{
  "d_model": 256,
  "head_dim": 128,
  "d_mlp": 1024,
  "vocab_size": 2048,
  "rope_base": 70900.0,
  "rope_fraction": 1.0,
  "optimizer": "soap_variant",
  "decay_fraction": 0.603,
  "decay_shape": "sqrt",
  "batch_tokens": 65536
}
Each number is 500 + 40 x the weight over its row's rms, rounded and kept within 0 to 999. Layers, rows and columns count from 0. Numbers have three digits each. The size before them is the row's rms in percent of the matrix's.

# up: layer 9 MLP up, 1024x256, rms 0.174, rows 61-113, columns 0-127
# down: layer 9 MLP down (transposed), 1024x256, rms 0.18, rows 61-112, columns 0-127
up61 097:607583433552506567370509486443511526472494547551481478540500482488453498547492415524476424486454405529488509518551480525450479445488464537533554505564446490502533479492555520525584571530543518474501453502487450536549534543422527567430522540503488497466471536569547498573509513495529493505486459507477519480446530449515547540480468527497474547451433518501508475476537490421512552470539
down61 091:428464513458517439563470489553523507483551460443417490533482486508563451531436556474519581516546527529527498494496480485459479584552537452438530556494504534522483544510473483583449456458490461496544551499549501484476511421525547487481500509568520528517461478400465575468483530468461560529531475544541507478583548476475457561496571467506510466504530449496467520494500523552535499526536
up62 121:483554491540575553472510452476512535545478445459504533479528454422479537602488499505475478502491487553505557494479652537513469544442515515517472484502452474504451504566534492519494514565469439469493478495516424560505497518535446475531527500478471519552535555558489505484488531482483545501448470471518534475491463462453521604486437425538508556468518497515526533497528496565486546506486
down62 079:487438523537481474474491544557517464422533532515453513511475499492490474495467494468473495507506497532435467499499477453497461481466543454510502466525489506414487520530469493467468565499542514505521560474502577510508534613518464475497485487565523514517485474500564498514501534437464520503531459510474506480465481524483487473534561495510592482481493402488476511563469447505547547452487
up63 096:505532485526448532503512472568441456552462538437530453480510468586496476516526456511505551501443471406504471523448453541499514481486529483467494541510511503510458469547494532533509448505587491499422446528427467435518552540453481507481571461456491499428504595510568438446436482494511564552500499508501508482445480481506571468537448511467530526524458511539577499475456527522541457522500
down63 106:545533547518491545469483473478536553485517526471488439487462533487457452487540547543513483522536482536551467508533413476590522487454479496502497506498491614557449469470468504459537464512492489506473459497510558553541521467532480438480508439486446522498529425516485446515477467480470478493511487504549492484532561528521481472501460468474485497423495460507472586510507455498435539532527
up64 100:494482553561417471554454449473520485566546488525452530558453498470448477447531468574498484504538484598500480493438517500580448535474517514514543538502540538523465404450454513528473555460504520563551465535521505467543574497522416471464420535539533499475488481494513494521564449474559487460470527532509593466475528491507450475494564493446538480539574477494475491461544492563517450503486
down64 104:518502530444582519488516495496461514456491535458482476544537571441553432442507459488534475480531475534507510537523545502481468475578474518501457473485500512365597486445499490529479439474481474470551546543597493498477550479572499513541518448447526510487498506367526443480583464464507488490529559473549495446539543534485497492468479485458585583541483539522519449524412519446500525517441
up65 107:503516457507491503463517469506541547525472554397481534565476560525495527470534496462496504574491504465515508503415569509552487498496516483539492466535436455482522487537473464479492523478479492469543473547490552565585414522543490520509476479531541534518520547498490498474400521480448498484495517592512506403452528427576477480510479448498467519526444566535546530511550521438465465503492
down65 103:463482524491527471531494525491513486558494560487471523488532452425458482484462467457532537495548491517470499461432486563534526544526569557398458528511584471467470506502485527488506547560504467517523515493438531483509464485536503470482522491541460471449512555465502518537458485548485461450469515471480474406511476509608456485504376496470483522537529523490524554481501505488484458468439
up66 095:477436462552503465568517440554491445504517493522482523482540571513474512546510484475483465550486494506524556485465451566524502525541511534492548533447550466555481506471480535502572580452503483553484471525519479456442409497472395499431481481463471543530475463601505539489481519520536548518456426517467504524526441518470500537477534440473478412519514583467483503520493612592469484512489
down66 091:534491608505526456468449468452480466602526595538496518543498430484513553512515568483490485486521504536521539466559501468424486468451477435516534525561464471506501450540468528526481486488455507496493432495514519517461545466556521524513507491472513456461532503564510479477502565579559584497495474521507443499488519475484423471485528530460533502508461489470466584493473464415541539456546
up67 093:461620463548583498476484548539503468565503424439547424520502477500571494504493510478494488528415472582501485501475566468522507517503424519446426515424499542495479423484550481476516484558495534502522547552547452492491477443466529507545561530538480495497531466542536514415521476534495476503510518425527555463490500484517566495532513587578498538443479484486425499475484458472435516544466
down67 096:538459511470425525504526423459464443470510506525545537479477518460485547547471514470459517486535462466555523519534455507550518507477570487440486447482500465581544490468475545509520426450513581513465486525493467481510454582508513438474476479435451429526551458523534477493520516525515502535576465471469421500483511469488492497421587488551448525558502487486504574463478430497456500462484
up68 100:490504484506475521478534522553482521478526488495438480514452512515482503476526566433521398460486462506548459503513530512513491458510483535572472490523532458499466534451508535595439452493463432477536527522521538512429449555580467513517420494424534505530543520456475502451615516521486476563442486526600563534414465538464528560445507477587443460478490523462459536484499494560492460487457
down68 090:514502460443443427456491500464580526454487500520538520514475514500505504442551481457499518500455467481408463560547492477480525465495512405454456483504501481481545493489470509482535524455526484500472523463515484466553466392450496507545538522536457486461538470472513457567455493475450514468486485456380498494540497423516533491417520462492502480533491532457514490554546505513504440430538
up69 097:492520506457479492498523470495462585538534494525503475492475484480467500470490480505445437476490471534441570555489491532485509530531499449526490495572524508502519497553513530510505464537499534585487478464542530437500429475506547577486431480485462515580591470518464425427465533425514531583471529483480520543498441552523523501443414490447484520494555566498521492517531500482460472430531
down69 095:499489483540510517526499529494516432476505471530542489509451478570459477507511479493510478468431484471579458484486552510470491511483524497545500584420484491518546621523474451512468494512531497445558480533474412514512514447568531515491510479459542507546492514470572428602532461496525512437511502504479501505549482528409488473443482470517474482514523434492532496538519451444532484441450
up70 100:544537485512516432559506538540523530545418465509593478485435547536523514530533512520497481445483519508607433461479502491534525459455461586436521479493454549434467510477527533502470485500446493501499418504510494494541491524568469504458539481441467456497449468544471466465493471556505439530400495596483476464507526475469509530530531528552457497494524558525540502517488530512538583564511
down70 095:507473524483469530585488508508467438522586568416514467527579446456516528503451472459528490520468538569526470492446456501504498481491478449482465425446585466526497514499471510485432491512553471487497498514509509498483483449526508538465421516492450494513507489491466495532543553453458447523496486496535547539474522490505517542469500478447524509448582493562469522478527514519545543485548
up71 100:468585425507522443518492515536481481484495519527500425597446427524448481451511560484433493469529461501505519590482500490458485486503549474478457585480523493462569479481478522525554394464489531550491525481568518550495497500543478514455505559506543471474469542510439501538521533478415436480503482515507568450535462482496527531482514546530498466480515515460490444555508577471535515519545
down71 097:501492465527500495516511453505459549551452454449475469546491461479510454520475484402430512513538467483505478512481515535534458450445511531487488559522475469533560505487564519511457513516511513429475570554463487522534565522534417462552511394459533511510564554575528522561448499541549510464480497545499545489413496443469570557503570456497422440466472522501446524507527471515456464595524
up72 100:516459490468482495520529536516544447487455486463546479507420509547529504466455578439513426408443512518490505489451548551530525546535440506499406564424502458443442455562464480513524598550515486542521502464580460469551463522505538514515518475506546513510506522502539508492534505469484462484441477493508526507535444520517471472523507490520446435526401523562452489496433466475521567501543
down72 097:518511618580543540441465463456513539493517490438529552466496478503509439530499402512402483521524466521507398543527565442468541503512497563480481562570555505522444492526518469508542439407462604437428474467436492450512531419502518536528474556555513551490462474457526462583511449421519389464490486499497503550502574521468531502465503492506497547414484477490539500497515407474475556432476
up73 094:497540441473482521472447497482434547515511550485463537522546545501584483498471499434521503515447491524434532523554511420468472501477517467466507483559499502489482523450417478511455535508520442452443516505403485490479498469456516552477459480524535477559507504484516526500526444549542604522465565521585419497525533474567470570518483545468533508414499473439450487557497462492581495408558
down73 097:498510453547494515601472539457492581538480493516546422471511532454530530517496503490460544443480538504532456539510515507544500498536511474463494466511565481554409449472518500489557552490512532541495510456501556456490518491560455519521544570513471486478563509459494534503557508489535504505497486467437562492450450545422498504523509565529494541505464537481507521524518479541454477485463
up74 090:534514459434569497450461448484479536524469541498502477560494463571475486511536431515519518433482532490562526416506494510505572518527535529486470551463491491543506519449497572501465550423553484438494456486483530610498465510523565539502462532461611482446471536456500510531514480498442526506488467452472511535484444505478484486523513471533491492553452486470444537488509442491460469471468
down74 091:508515489557435465508517566574411493511542530462488487528512473469557478596503459460438499528483474493473506559464503474521530520543548487510502379487533454508475445522472508471531504500490434507471548501499505569503586518538439517410549517431517501551524508470497507502510432472528444575513490427562540440489509430487512561487539480533494503463495480456519493529449512455510518487454
up75 097:446530522501480544490428475516446484478423452538459507452574437532489456533449442490526512503472504463497441459541506493486521495497525498491582490548520411490454501458504481503461506484569501449538551511475464444454548491454429482469500511454491486488429562514533455462467475474550496545483469466483480461534554479458573452587554487470558529556536512441458556558546513482512473455492
down75 099:506510435494484543441557491486434473477461418606514533497459411526484487486513520498539488515501465453479473523527422507449536484485532474514549581470549546553532552540482491454437494514564531488541535531611429507572565483492414503484529490567460458493463471429513450481494453501595514483492506479500480525476481475490472483506500531450513555507397509472430491474472500495525522496484
up76 113:451543534461508568464493501470530532532598466518530481505463485441516499516484540488527439499479469454483453522543586501570422466513504553446489492482518454512516529437577506561512473456554523558508547471495514491538511487520481516545463483569449527476523416583528518575543529532491437500502470501535506491433503498501487440483504537441486556567396447475438572507539477551480541536426
down76 108:461489479444462533579498504562561595480577449545518559516503491471550519494501435506471566489520493535446495461450461501500510494443507507414474525531528430519490494433453522499486564543498556518468433507552520476574481551528476557560471554524472495488532449541537489431482547508499523535468450499522444464507475466525514521523511545512511375516582518518486495496501514496456545529405
up77 098:533460453411530427515551545542546484503495495611506425533505494516461563473488407483468414469540490546477478435522528478509518480503474553476498517487466434443491528453458416506458552490508517493490519547436511545520458484517561573469469561545472487513559479481544449491542451466412524548496606565504464538494607488626521489610537461532470450475534511470466549534556503469501593512530
down77 100:485500495515502457493484530486501494422432494495483597466494528447477538447466605528506587497490466451499549548477451499443585585445535454562436447482516544508515469496529524487475464442583501496554484569482514509474553488538511470537522490547406490482460548468466541494527445524524519569496548482579542432520413499439533490458424533477503567532545445570569499449499510521404411480490
up78 097:513486473492494559464483570482437505507466489540534529469453437510529503476535493511510419506487522486504489459451527444510478469554455630583512561560454459547538539508565531477564481539522494460518468474512568557516539518546526469476519509486515497465558461512439536449489438415540480490509485534475568541492508475476481566534546527432523442510546538491507494482479474500441488544484
down78 098:526498575462507435517504530445515459569452415469456505518466494517600452504447490542476474515514424531457471539483400480521448525445520488524535443522562500486443546511503429497480545477399514469502460488511519444489534522440540504479461467407529452518503405533586486587516527473523508483540510550437446536497567439563512524501487547520504508558503476530483502447548516459551473458451
up79 097:536562406481573510510530507546508502530506488493522507551475540478508560440509492475487515485486520484495529537478457454498436476501517480490510478444453422553516614411511442475439495450461479448532535549516505503431509489407520494490539490514569596537528464484443489510518480540518460560503562479538424501519460506505619503552475489559412451432518496538501482501500383476492524503507
down79 101:504472547521519461506480478461489464543493459556504495458440497463497498476435575547476563530579484468522472445512509548506521518498522467442526482513504541449482461419534512527465480431509545475450534427541470529534560557544494531489462578539551435538464482494495508508422557532477545465502464517425507439535505548433397450465474527432544559456531528467608483508491481482522417463514
up80 102:506519482555522502546487477512421494510502502511466463492577555549478524413522490500460428447464480508451439573552478523480500462497484477433518497503482447479514514528523486511543449510592471509465496521509484434487538501521460528460516506504496546438441536523520523483524480512500512476502539460536466498516457459522482484588539528437542544491521550449468494541570494546521538406502
down80 109:429521529497515474556510496491571519481607479483536483520503407556545460390531493420523498516464485489544528455473452495481519465528532586559414496528528455478533521533562421506499526455487492442524532459499513525564572496455445529520518464493482459526480450505488471441455492464496507551527505506484462519500441518584523533512467475515531494499568522522519480492573499516527465509445
up81 108:553465457438516488497551484474516546511518533483537499503549482504462505537504475503518481488493456462482435468470460493461480553477453495451487538532476452461449516481515444421533409539494567486541474525476538484490512546522503552398458431418492477522553548507479458455594475486484503491552546509549518474496501446585485520545563503527544457572528509523483461496503487505470548499520
down81 106:492511546541510515509458525561522514430509451533515488436543505451508497467464472570534518451509528489546519514511546493487462459516428553501455465472499582561438422563514479493544443568535561436425530472544435513534531565491458538467519570537538459555466505481511488520457432519514475439486539505433494492545467454478531445518506433560513507499485481430547445604412516540448468466491
up82 098:507479502496492495522482592425473526473488516472482479528451462489471530516469456477519465505566568504451510498469427466513526605581485496478458460571501500529599481491461452529513502491543540495437473496502471535455504512556582504461544484554515566535427562482505522480503529473533463507515486495467485497518480425523513534465499509504544463531603517530461461544527504602515481513448
down82 107:476530592428483506456473507553468534502445506543472529383502554515460521509496468461514480528472512465528505491519504528473542452471499454581554457521507487539494467532502505576561504508442491505488503513607487512523545466460449514477474446474478565479424421518437487545565535464526431509467525454555499459506534518467457541411504603461490521416530448503505504485449479431468514609516
up83 109:571463507421529487453479523488449462510551554563546473511523507492490502559487499572556474501494455492522519452475515515471458515479516451512507531454484505535457450488505436471467471476479511548521564483467527477483472516545567486481455511474526512448411496519514463367473504492520516561542557475514447530431511466509502483469483543527504469513597503516520481479358469518574535435480
down83 102:497420536582574491457559564494467448538518485548465445474460472459541470478470524439514421496535524504479506549502496393500472471523539505450504484539520551502524431446549470468503525496541436491503421534516516480519496472530529459604548569487451564511479506522482445560487490479487549549500498492546514492535476493539487433499591507433474487510526516466572496445551506458600501520438
up84 091:482547551582448524526445593462469513460493513572513538530522501475538578487575522497497615498483463475513454445471561480489511548473458484537499525508493506514441570428509487448434527478468502455472505549539428510457512486516571469518511475510493488432444497470523498480552505472478482520427491444532476521409506481456520512508536492459504560466461478566414471477458424494512494498490
down84 085:501465446441521494492529468580500465564438465421534505470478505564487501471467493467452424541492473527491510524603428447539427486493452522502422500530509439488470495509485468517573602444517536484500501439507538449501446504513489575499565514502528447475569482447537569511555490598490542437547540560435525465509492539487492538495487572512503408494504466514500542552487536483493543482449
up85 103:516577511524497460454477534498438514514432515548529520497466416531464506558543472481522554467488466453632500517496490424476567574543444546466582551502458460540493481541534486509511470468540504420458496528483507534523480482434471485481422464529518526465559529520518503562549492490520472509525558460546488551525508546530493508539469499483457482489468452500497479453420534562495543508472
down85 095:478524455516465437507497522484490501521447505497499476474536464540529516463514505479452491509596556607474527455461465538484444447509480491453539480523458501463511504473527498560524565443479514531518520516530453479533480560439546470464478514454514490565461513500468500578499512450536499417570515467489521520548513497472498545508534529549487486505550492548464511491514516496500483475466
up86 095:501517502531514436449552494511539512418496488476527500485485472482609461500492532491480520558478458433478440548482530557545529492545470533549598446498509469523516409470540504537526585541499476512506444487492481518574473444481472511455540489524480493510482495469447499471472548547457462477523526491483470504450590504481502488545464488446478545588403480510505539511517492489546566531552
down86 094:470548502435426488474495544503491483482482514517542457436512500499533497505445518484513471501549494489525460436515540456580464476561501486484493452490491472489589519550502509458532512505472481491512511483527499513494509458456524520557478495480468443440458499517547477515527421519479559494477448527510467428536516489501506526576459553551468524519450539541559400430587508443438507564492
up87 099:468457478517597475479516541474495461481502497488510441469521523461498473495490474443477492468450506563553399423561505467505511526485492474548489587463530494555465437451474425521513483543479489561446484532484523517481515469475447471456546401497472476545474540572481536524506517566475515488487514475575475512460515488534423489558504513493473540492464562453499531459580555540514525498501
down87 099:478454606525467505509523518480482582572440506490454562584417540499484478494509435518407515481565528462513423479485507495451461515441492511493500461568527484499494459516492516480518436470465467505522504489487493537447541471437490459517523530502441519474454511597475504542525451468502506558530514473546488416481451496497468479454457459493443543448405546508406541437514569510499449555517
up88 101:510465513517507579510469497462529522540452528457475472472388576521496509530530489499517454542496432482568457446529557513533498524495550531445470391539490495480542398496504460544467535503513510499484490489539537454488534494523492481516556504460461451521554525546539486485523571527521470515491508440530445519494557498533471475458453541582437487496488522493450428501539578523473567579568
down88 101:465486561523519533515457575522396523563484485523473441499441532517469496484482485452481471449554545526524440424466436470453475511448496516507491453584582530486475512495546532466511499502514481509511459463478400514427459467535522541425475499549519536485449444536484503497508520485525553540538453440484481480516500501436418485511502590501463473346497495495505529543457490511545494512497
up89 099:548562493577411480517510526387506518556532490527458467466521522487472526589514438484481536533492477471502529462492495498483501512533487525519514566513554533439507527528544550413520505493528529473570532448482493492457500530554460451472508554533535522533512449448486562526501453495456459514511500420502513502505546589523533498504456438500491504465537464484479449573530423461549512559447
down89 108:498384445544502530542508474475516447489552534459557526509517509491456519490533620456466508527474515458483489419458478634529526448544510500547464550501452411516489507601527496413474515550474531525442487527535474554532542518523528461448389523503498490514439545559499512508492556524494464463452469481455515499411534431521465474545512572539468488525485536465472509508535488540486472524451
up90 103:407500453452573508492568566533475472520493442495558547464486480531494507475486468542420513467538502460501509516449472505563431505504491501409550533463550521498439504471495479487575541486510536517481510500480501503442536499511562470461459460613514467473536553497499482480498548493484496423496558459502496560441538506475485528500487474433503497473512489553551486545485599494457517492536
down90 102:489427518559487539493508499475488490537543516508419557486462515586533464471519489512488541509537450464536422463624522512500535486482525421551520574467559503453512532474585525405473514521478494529544466425439487456469460575491527423504600456505540480451561493459504565526462565465571487438499485436526569512485490480537561457517522455472505483490481560435498514552474511497425517509525
up91 107:515558426447448495507514472509489503478521502577445490529443498497458516567515451519410491486502533534473554447534487560505516573499474511476586538504472434416481541524525551505481508550581527478535474415479471493461543472490506418435481472443538475528473470442562522506559514557493516484479437503461523482499486574523573456437477482468508513447431457436505563487504532511528546529498
down91 103:517449498558478556559533514480478520500534590445558441526542506473466491433443507485464479520557517538556420496444471511561550435528539461538446519533604559479571479545520517501465457508523479506498477488527509537501550472471520345547457510485500469420585564555525571536471497501492529531538462531518448490471565521531531509492513543507474489499532446524425522404542554538458545510547
up92 097:509532540455438572529494490531562518519484495490511455486513456499456498436429565479479494569415473528582465575478495522520450539479567517482479475493490440515516546507476494441469476482502493481564490460436435539524536457486523481514531502545494553585528510566556466544512423506562486518534568578505550447543559514522462434469464461494500510533556512514512544494485517510489527432531
down92 093:501554499559479474510527498485578402442492526564439477518521484511472507463528496508447514489444502502560517473442453489523464442498536516577497560442373462541526440499469525501494467463521489514540650534438514527587521538529508472489418479502458493525504512463526428505561523452529525473561477534504475525478489443458462495470494401520538521494467509448524466563487538463466461511523
up93 106:549476548495515506522574490470542518501493469413481469493503494550529450538448475485486482508507472479504549490419551562542569496533552470445476470470548476482507533483486619516539458484558475478544427509450498389457498470500538464498457511504494544472463501501488498542507482549507472578564488496469544525489514549512429447533498453423445497542549570418573507499548483430483458509478
down93 110:410502490520458449516518567521574515533523437478478472547514483463463442519505448437491480458467475476566539509532466539448492477482430520472531407512578525465475504486522545537515529544508498435508535551535475510423574511418457525544436511446500531499467505446467477487495540481459521538555533570518549503442497458486503492513545470510513514480500477522444519483458387479513532555547
up94 096:519508462541523500559473503518506548519475508539490450462516523500468469508448438519547516510480532504383385473457556472454505505561434501492436457483458455518500434413484547449532473501420488504511521445432472488517517494519445532559474438500523623484532487553518506509565526469524543450546519469506441524470533537519592489576540520485547475456532581533497482515566499496573502546540
down94 107:581490565501379488430491524459534485483509511551440457540500497556512544431460533514527519474536549516466447512492535550563441521461508527505477530496461479517611512527489479531443498466498512536505463517504420572538480473572413546542520499455528496447443481431470435504491456538480467534460461530520505518469525478546440450491522516494579535477579507529546518403554471513511596515559
up95 094:554462503581507545547465490443456483490513465585509432492462499589463535536481447485552458524459507543467487452439517495552500519493511460534537500509521482501439552484471451491512489468531499479457487540445536521539437532556512487474515551492423461473452535543499458543512486497499525455560504493403558424480431445496487505551442392527482479438494534489530506470512556452540498494519
down95 085:380488515468534548478511511511525454550495505451459587499501548531527524504468498496479585486459483455453474583565466561447479447475417582509510494496523536482477485515464517501521604533545432505490511505512461490485462501454517494489478477532431551483440558484573526501432589465529448551500457500564524519529501523481456533521505529508456452485512457508474547489497493491480484495526
up96 093:513469504525504539495512495496523556456494481543527546483458498445523499415481476492489440545504498553514425488396472513598492504541517497525512528495484441493515506451422493436582529469463497521475503502588442504402537468541549465549522473496521539557529521556459520512531541479557496486534553498507471485533478508533513509569507504421573508548517436525483506491489484437498494493442
down96 098:487504549500542499505490423458570427537475568531517533459476491506522433572511485481560522543442507537421482511494530509435520540508565495427504519487436440524547440505506502485488575549614590556530474473485465498520500486461469480469451495520504429496451486455530543511425518485469511454493519569461501517477480459509473455528479459510428465493539555506485512475438452491507507542523
up97 098:507471502500510459483480433509540524490512409471467464510457465569583484494491466526490484429563569495470457451458548498583511501583490498513492475560405527492584495527489548541481527512481428523516550493541535532474480447494459538578507525491497528450581651411500472502463581409484563496484460465462513511507453423421516477515511483529496555510525477481497512528495485546511463455490
down97 092:538463581430484501470497530480465512477562512462497488507518496601519514496556502546514512413502541611420463509516486489537436421570457469549461516481505507484472467516451470548523532502579453505450517462494572496509586487466557517470513542493457496538547496438491545496418561466515549460515474463536418460550506461504562507545529483510525409489536530528517561449534467490476383462521
up98 103:561481574478531445516530436434555504561536503495479485485521527448511579503555457458464427504437469547467572463491560516553426505489482505486474467513495504453516549526513502521547493472470543457469517572474429490495480564496474396526523484480544499557500498489499487572509522569483454435477436508475564449496429568523479487495529433525468514488463459503503500514468513565544513541507
down98 093:545524452528476506449540509502526439481517557568534535482525487472507455458415507505516479568443489490506456500559486473470577551462450473503539532465527497512488426510435478509487429491446525457478513446571466519459507445492531354448429444535481466482485474572526502495523503511566465418535508501541438550470488460484497492457487528522499553552530516529457510533467559487410519449489
up99 108:472443517480554500515537476479510568523465574447530498493531498505500481496523472494555433508514449481486515516491562503498456520518488497479439596532409524494463500529515555512503527447499505502478508569535519476577506458467449505550461477481449487547456542461485500443535524452486539536525563452484475615533530491445505427460510517572573552478472510509435503535508546484471591489529
down99 104:484458519505521496547530425452546552553455588455513496477505519482417464506511487446528451490525488476514562440473501502410471478525532480495436543502509520551510560478482513423503487454553446492564478616495554513478498519504510483507533444438428560467519561514430483404530495484447531479574556468489505524500540504427524468525540508373494455495488512478505431516496515504540493521485
up100 091:479534495453498540459514528557586529479549489429503538606488526490463530510445564496484485480470516444523497558424491519484498560488576499543409467575560465503480508526403483523516541485494497581505563457505483424551471562492485473506477549580516563528495496492536500470531491460506561438569474491594521500492443515489500532529476490488438462449485468535437495578568472492469483478512
down100 084:523486570477519471535520532467464474564519519522462519504496459541507502505512481489491473503501501531597460476560520476491481493497473501502547470452526546486425439513471482480409452595495439448513553497448490566523495580585494584532586461447474495473466499556513516521461499530502533531486569508592444462482495450497476455503543501488444528509481498476529530433470506507541519500475
up101 103:554537533485527546531578502542530559490521498575493489490474513533508549495442445457558502483470454486483545398496558520531495515524541552486397532542494502487466507498542504458474410508421533538531514531461509440538448509458479484524592508413463513380515509478508441529509551437513501475478519471493557533520521477451446442436528458411467495521498521563465545534512543456542537465464
down101 110:523452518426443476533510490476545538459491465526471492413439461417507480483503540467474484445577518526505592447564480455487509494444387468552448521453444515473542569450513482445500523484527471469509434476489442513537458538465521499443576531504518626435463426529506497474547478463529475467529456450502492477535543512493431444528513492523458480481448450530511495530495485418522497506482
up102 104:499518431531519480459497533542427509564491535525525472543437503505495536519568457525509519482534585463531484519528434516495440570469468493492497523464495441457488493470448581537475497482492488495451532481471493473424550511488518513475494496494499502511464556486505479433478514562437511461437474485519559500440574470524451440455427503475445531490507495526530508497483577495534531552503
down102 114:585496549507527512468539486472442448426483535516562455491463481537497587507544435522506500493462462457508500570425508413504522542468445539499454463591484555539479486532458502523486525488433488550435466562506501455547497567490476492422538463532502497571469529498533489492457451503489474470506448502514469475513476515500553443542491478484514440558536467443567500514463431557514482545482
up103 099:512507474452467530535592536477499490494463494467460491478488511462476441476487502540531504548458436476483449513553525570460530573425544431503447489486447517455462454536559533449527542449488518471485482519413535524568516444466532530446496504564563488464547523450486555484432536562460538514423494508570494448490487518514541496460506508482500456413532533530535469494507505528527446505501
down103 108:495511499562515532466537448472512424453469489525535466503471492518496480507550474437479461495477472515470442496494464521567500430533564503509458472505515525472504503510487542513564475489478513503498553485481502487474442462551473514582485541490469421441438556454500496478434420486435514459474531506494443482474493500522469566462492498489436512505513557410523558482567539516465493530564
up104 096:452451522496480468486490481507493554445419585509465509483489473499491500494504527529481439548473565462550575506548454476465464499444555462523470578491525502565527455476458462546489496496542493477473475547465502482462483456516552457512474407494495512506470434491531598599568508463596489474524479500498525447503578579501417488496481449449490503482441466505509530439521494445482466514480
down104 095:510467554590440436543495532511518473470542502544452540473492578537441471468502429525529495499491516525509467423465500422521504444504426530504510504541545523457532436488497443472529503525522484468464440489509534500504442560487488485484480557494525506559516497522435532434539474534556532496468468569528494486484471479487446432481595539566486469565531511534526515590500572487486477478526
up105 097:449456396462519483507608539540472540503461496489534509518492486444488469465435545518544503490518529465489507500569589514486454550478557445532487501498501464537495497463429554511460596503429542481533475540459560548450485499505536446441496504559558581542553504544545499516542418530523552508469478493523527510503550489498402537551527469507514544570492593506477445541537499493518488519515
down105 102:479551511446547484525508473425500501482516524524459491592514515456456562447494553503512532485521537523480488455528472647552467519492502472546532490441490528438546440525544467547576493507574496518466484541465438528492453513538491479477541442517519495549534517465585531481528500489473475527484479492469513475528505544492524504443482528462469502435462454522535522418513566525571501432443
up106 106:462470564538418475485422485548496530426460537465515568476505551466508528512534524422456558454491516563515476569430435514448470484546549481475460487487524513442483486435465497455499567444519500544504464558572525507459443504507472522488514492537512555533451508535531499509507578501525472511542455515520520480427506450513471486499556507462485500521483466459460500506534511538486561473526
down106 095:468531508504505483514508508441574494524475431481506514511493519428504491457481471561553491514465464431520540514526556544467475486506490534469485522427482500448551467555575463492441491470540394492528487508449459495471497487576520565505467556521563520509550480467451452520497476530448502506517516468492527519524519508471422481452520528529488583565512464519505511429471488465553503507478
up107 100:430513506555421537524513492491515475444519471535464465457523515503494467537487476494496524474532529445505490510477539560458490483462436451526454528533532543555528496523518523512506554445473556511453510503517530464504491497520509510483531539539478475594547488495537458476433541474452489492486577471547523473477588473510524443452444410499554483519601526546527496474516537466536518562428
down107 096:486447633490470537546486479502569478514579435524486495455409453558466484561514506530447530453516472547513555501477515588460397500475489518442486494511567478551550483483526488574449489489522504524456463474537465508541496436458446482537507454448434453514481484513487497534570542518514467457488494419503460478482517466539449430549495498511555511459517575486461476506507455531499401568546
up108 103:462504487533466524433468514468502538512446468516511558532432516483516457525427491435493548446485493538526506509528530490491511419526503592463531586514463454470483509517477439551430600558498492487546492451568557456515504391476510491475448502467553454514478579454490502470512452533477504499486470533499592472480540467461437493447554520494502501522463500464517482526556489460588532473458
down108 110:523538542409488536462486513484509497530498484515506480434571448421508460470531487561483437519570545520502495463533465517492457570494566511526512527479469536550529436570465557521530467490455467543429531508497451558411447579493506524517508429486432618475422431512476489462507532483497460502573484428538451466532477504537519507530403546488465542501519601531590532480454511535430485484501
up109 099:488525489528559462442507492557464495509456525458527419525492565465508516495539535432493504479501480500472538581532568525479533480516471495509493553455506551493483500499517552490439509548508455493467604434481519505500498463493512500472479541575465525532516482574505476538482451552473520483446514467502490462522450428527460568538510588575451445542491547434551467572562531476518515457502
down109 112:531512508558441517511483521451455465528466455431472505516499488526508548513510571458443501462498440449523534481551477502501479546538498479501571459508520417558475503532469459561488541531508503490448481452541540484521500451495428608543509526484540503543512507446484487546428466537584370427467544481452533450522522554465466478490486492532569515518438552494568456486522467473491506494522
up110 101:431542468503482489433493593443460574587500434521516519492474464526515495544419543479573481519494538526447492440453506474565502549503477510509514479467513556487517497469438511508466510517508479494467453516488467505549509553504511476582394463536482476485501516422478452479515480500583516465492452477505517490520491534549515577486513490492562540444520490567482425529509551525493509467529
down110 098:525430536484476528467491432454554420508442465545545516495513494522476512472559513527493495496523492404453431492553498427502524466475483453541514592515486452514499547524563565500470525581514612441509512433538546431436527486436549460505565555454546555504490500541507497456490492512446517522479516539523483491508463534462419430471526459531481486576451524536485505495521482483461478502472
up111 108:552494437474518497485462492505547512538541516511453476458503428520548499509455444546549519497445483440434489490534519466524486515600498544464466469507624484516508506476523454477533485485510457502461545425490511460502455561517525467469413527473531533510553506462443435531554393520414509573494486555511557525491553492490554452422524469476481524537491517519501512539485449491538536471463
down111 117:566492463529528491461531439512509494503482387545477491489501416495512533498503530532494481579507525489516441470580517527577520538501554532512526409489550452489525522499530500406522571564480527528468551531502475441516484545571472510497418508511453473421526476555504453510534509503506551558500515424464514459510586576487551476462521479532458519473497551504487487517527489511555405469535
up112 098:551588467548499590474482449484435438433505494512552542564456582529467446468461461514446491566537453487493505518485535526461416504542472485534493504467564512548533550539490527607434477497548472541528563483449481470485593540471468497444458543503498535537557548507537511502509460511588542492485509481532458533494452501503476549494500543472505498470467523535498516502501498582493510514513
down112 094:434513506447497481513536565507498511518550525475443483543435456523493545508518485431505405485492441469521518521562494512421552484488475522584436518450438446490467548509522559508517517467470498467543416506527441456511487463435441473585498423451450528461491498536563468496540514445516557471475550484462447483444441552486512412523471512490508464446518511506487548400450584472491502414548
up113 098:517534491521457530485489509520465516468584519545561504532440467469472504508506536471483468459472549511500579519529475506458443464467568520562564468529556580502521522551493485497512496471438475476494529533484456435554542529550505493519468588490498506469532518473570499473465555500521417525463493542539526475490485414605474508484515507517478486561459531474555493497569583450474497448518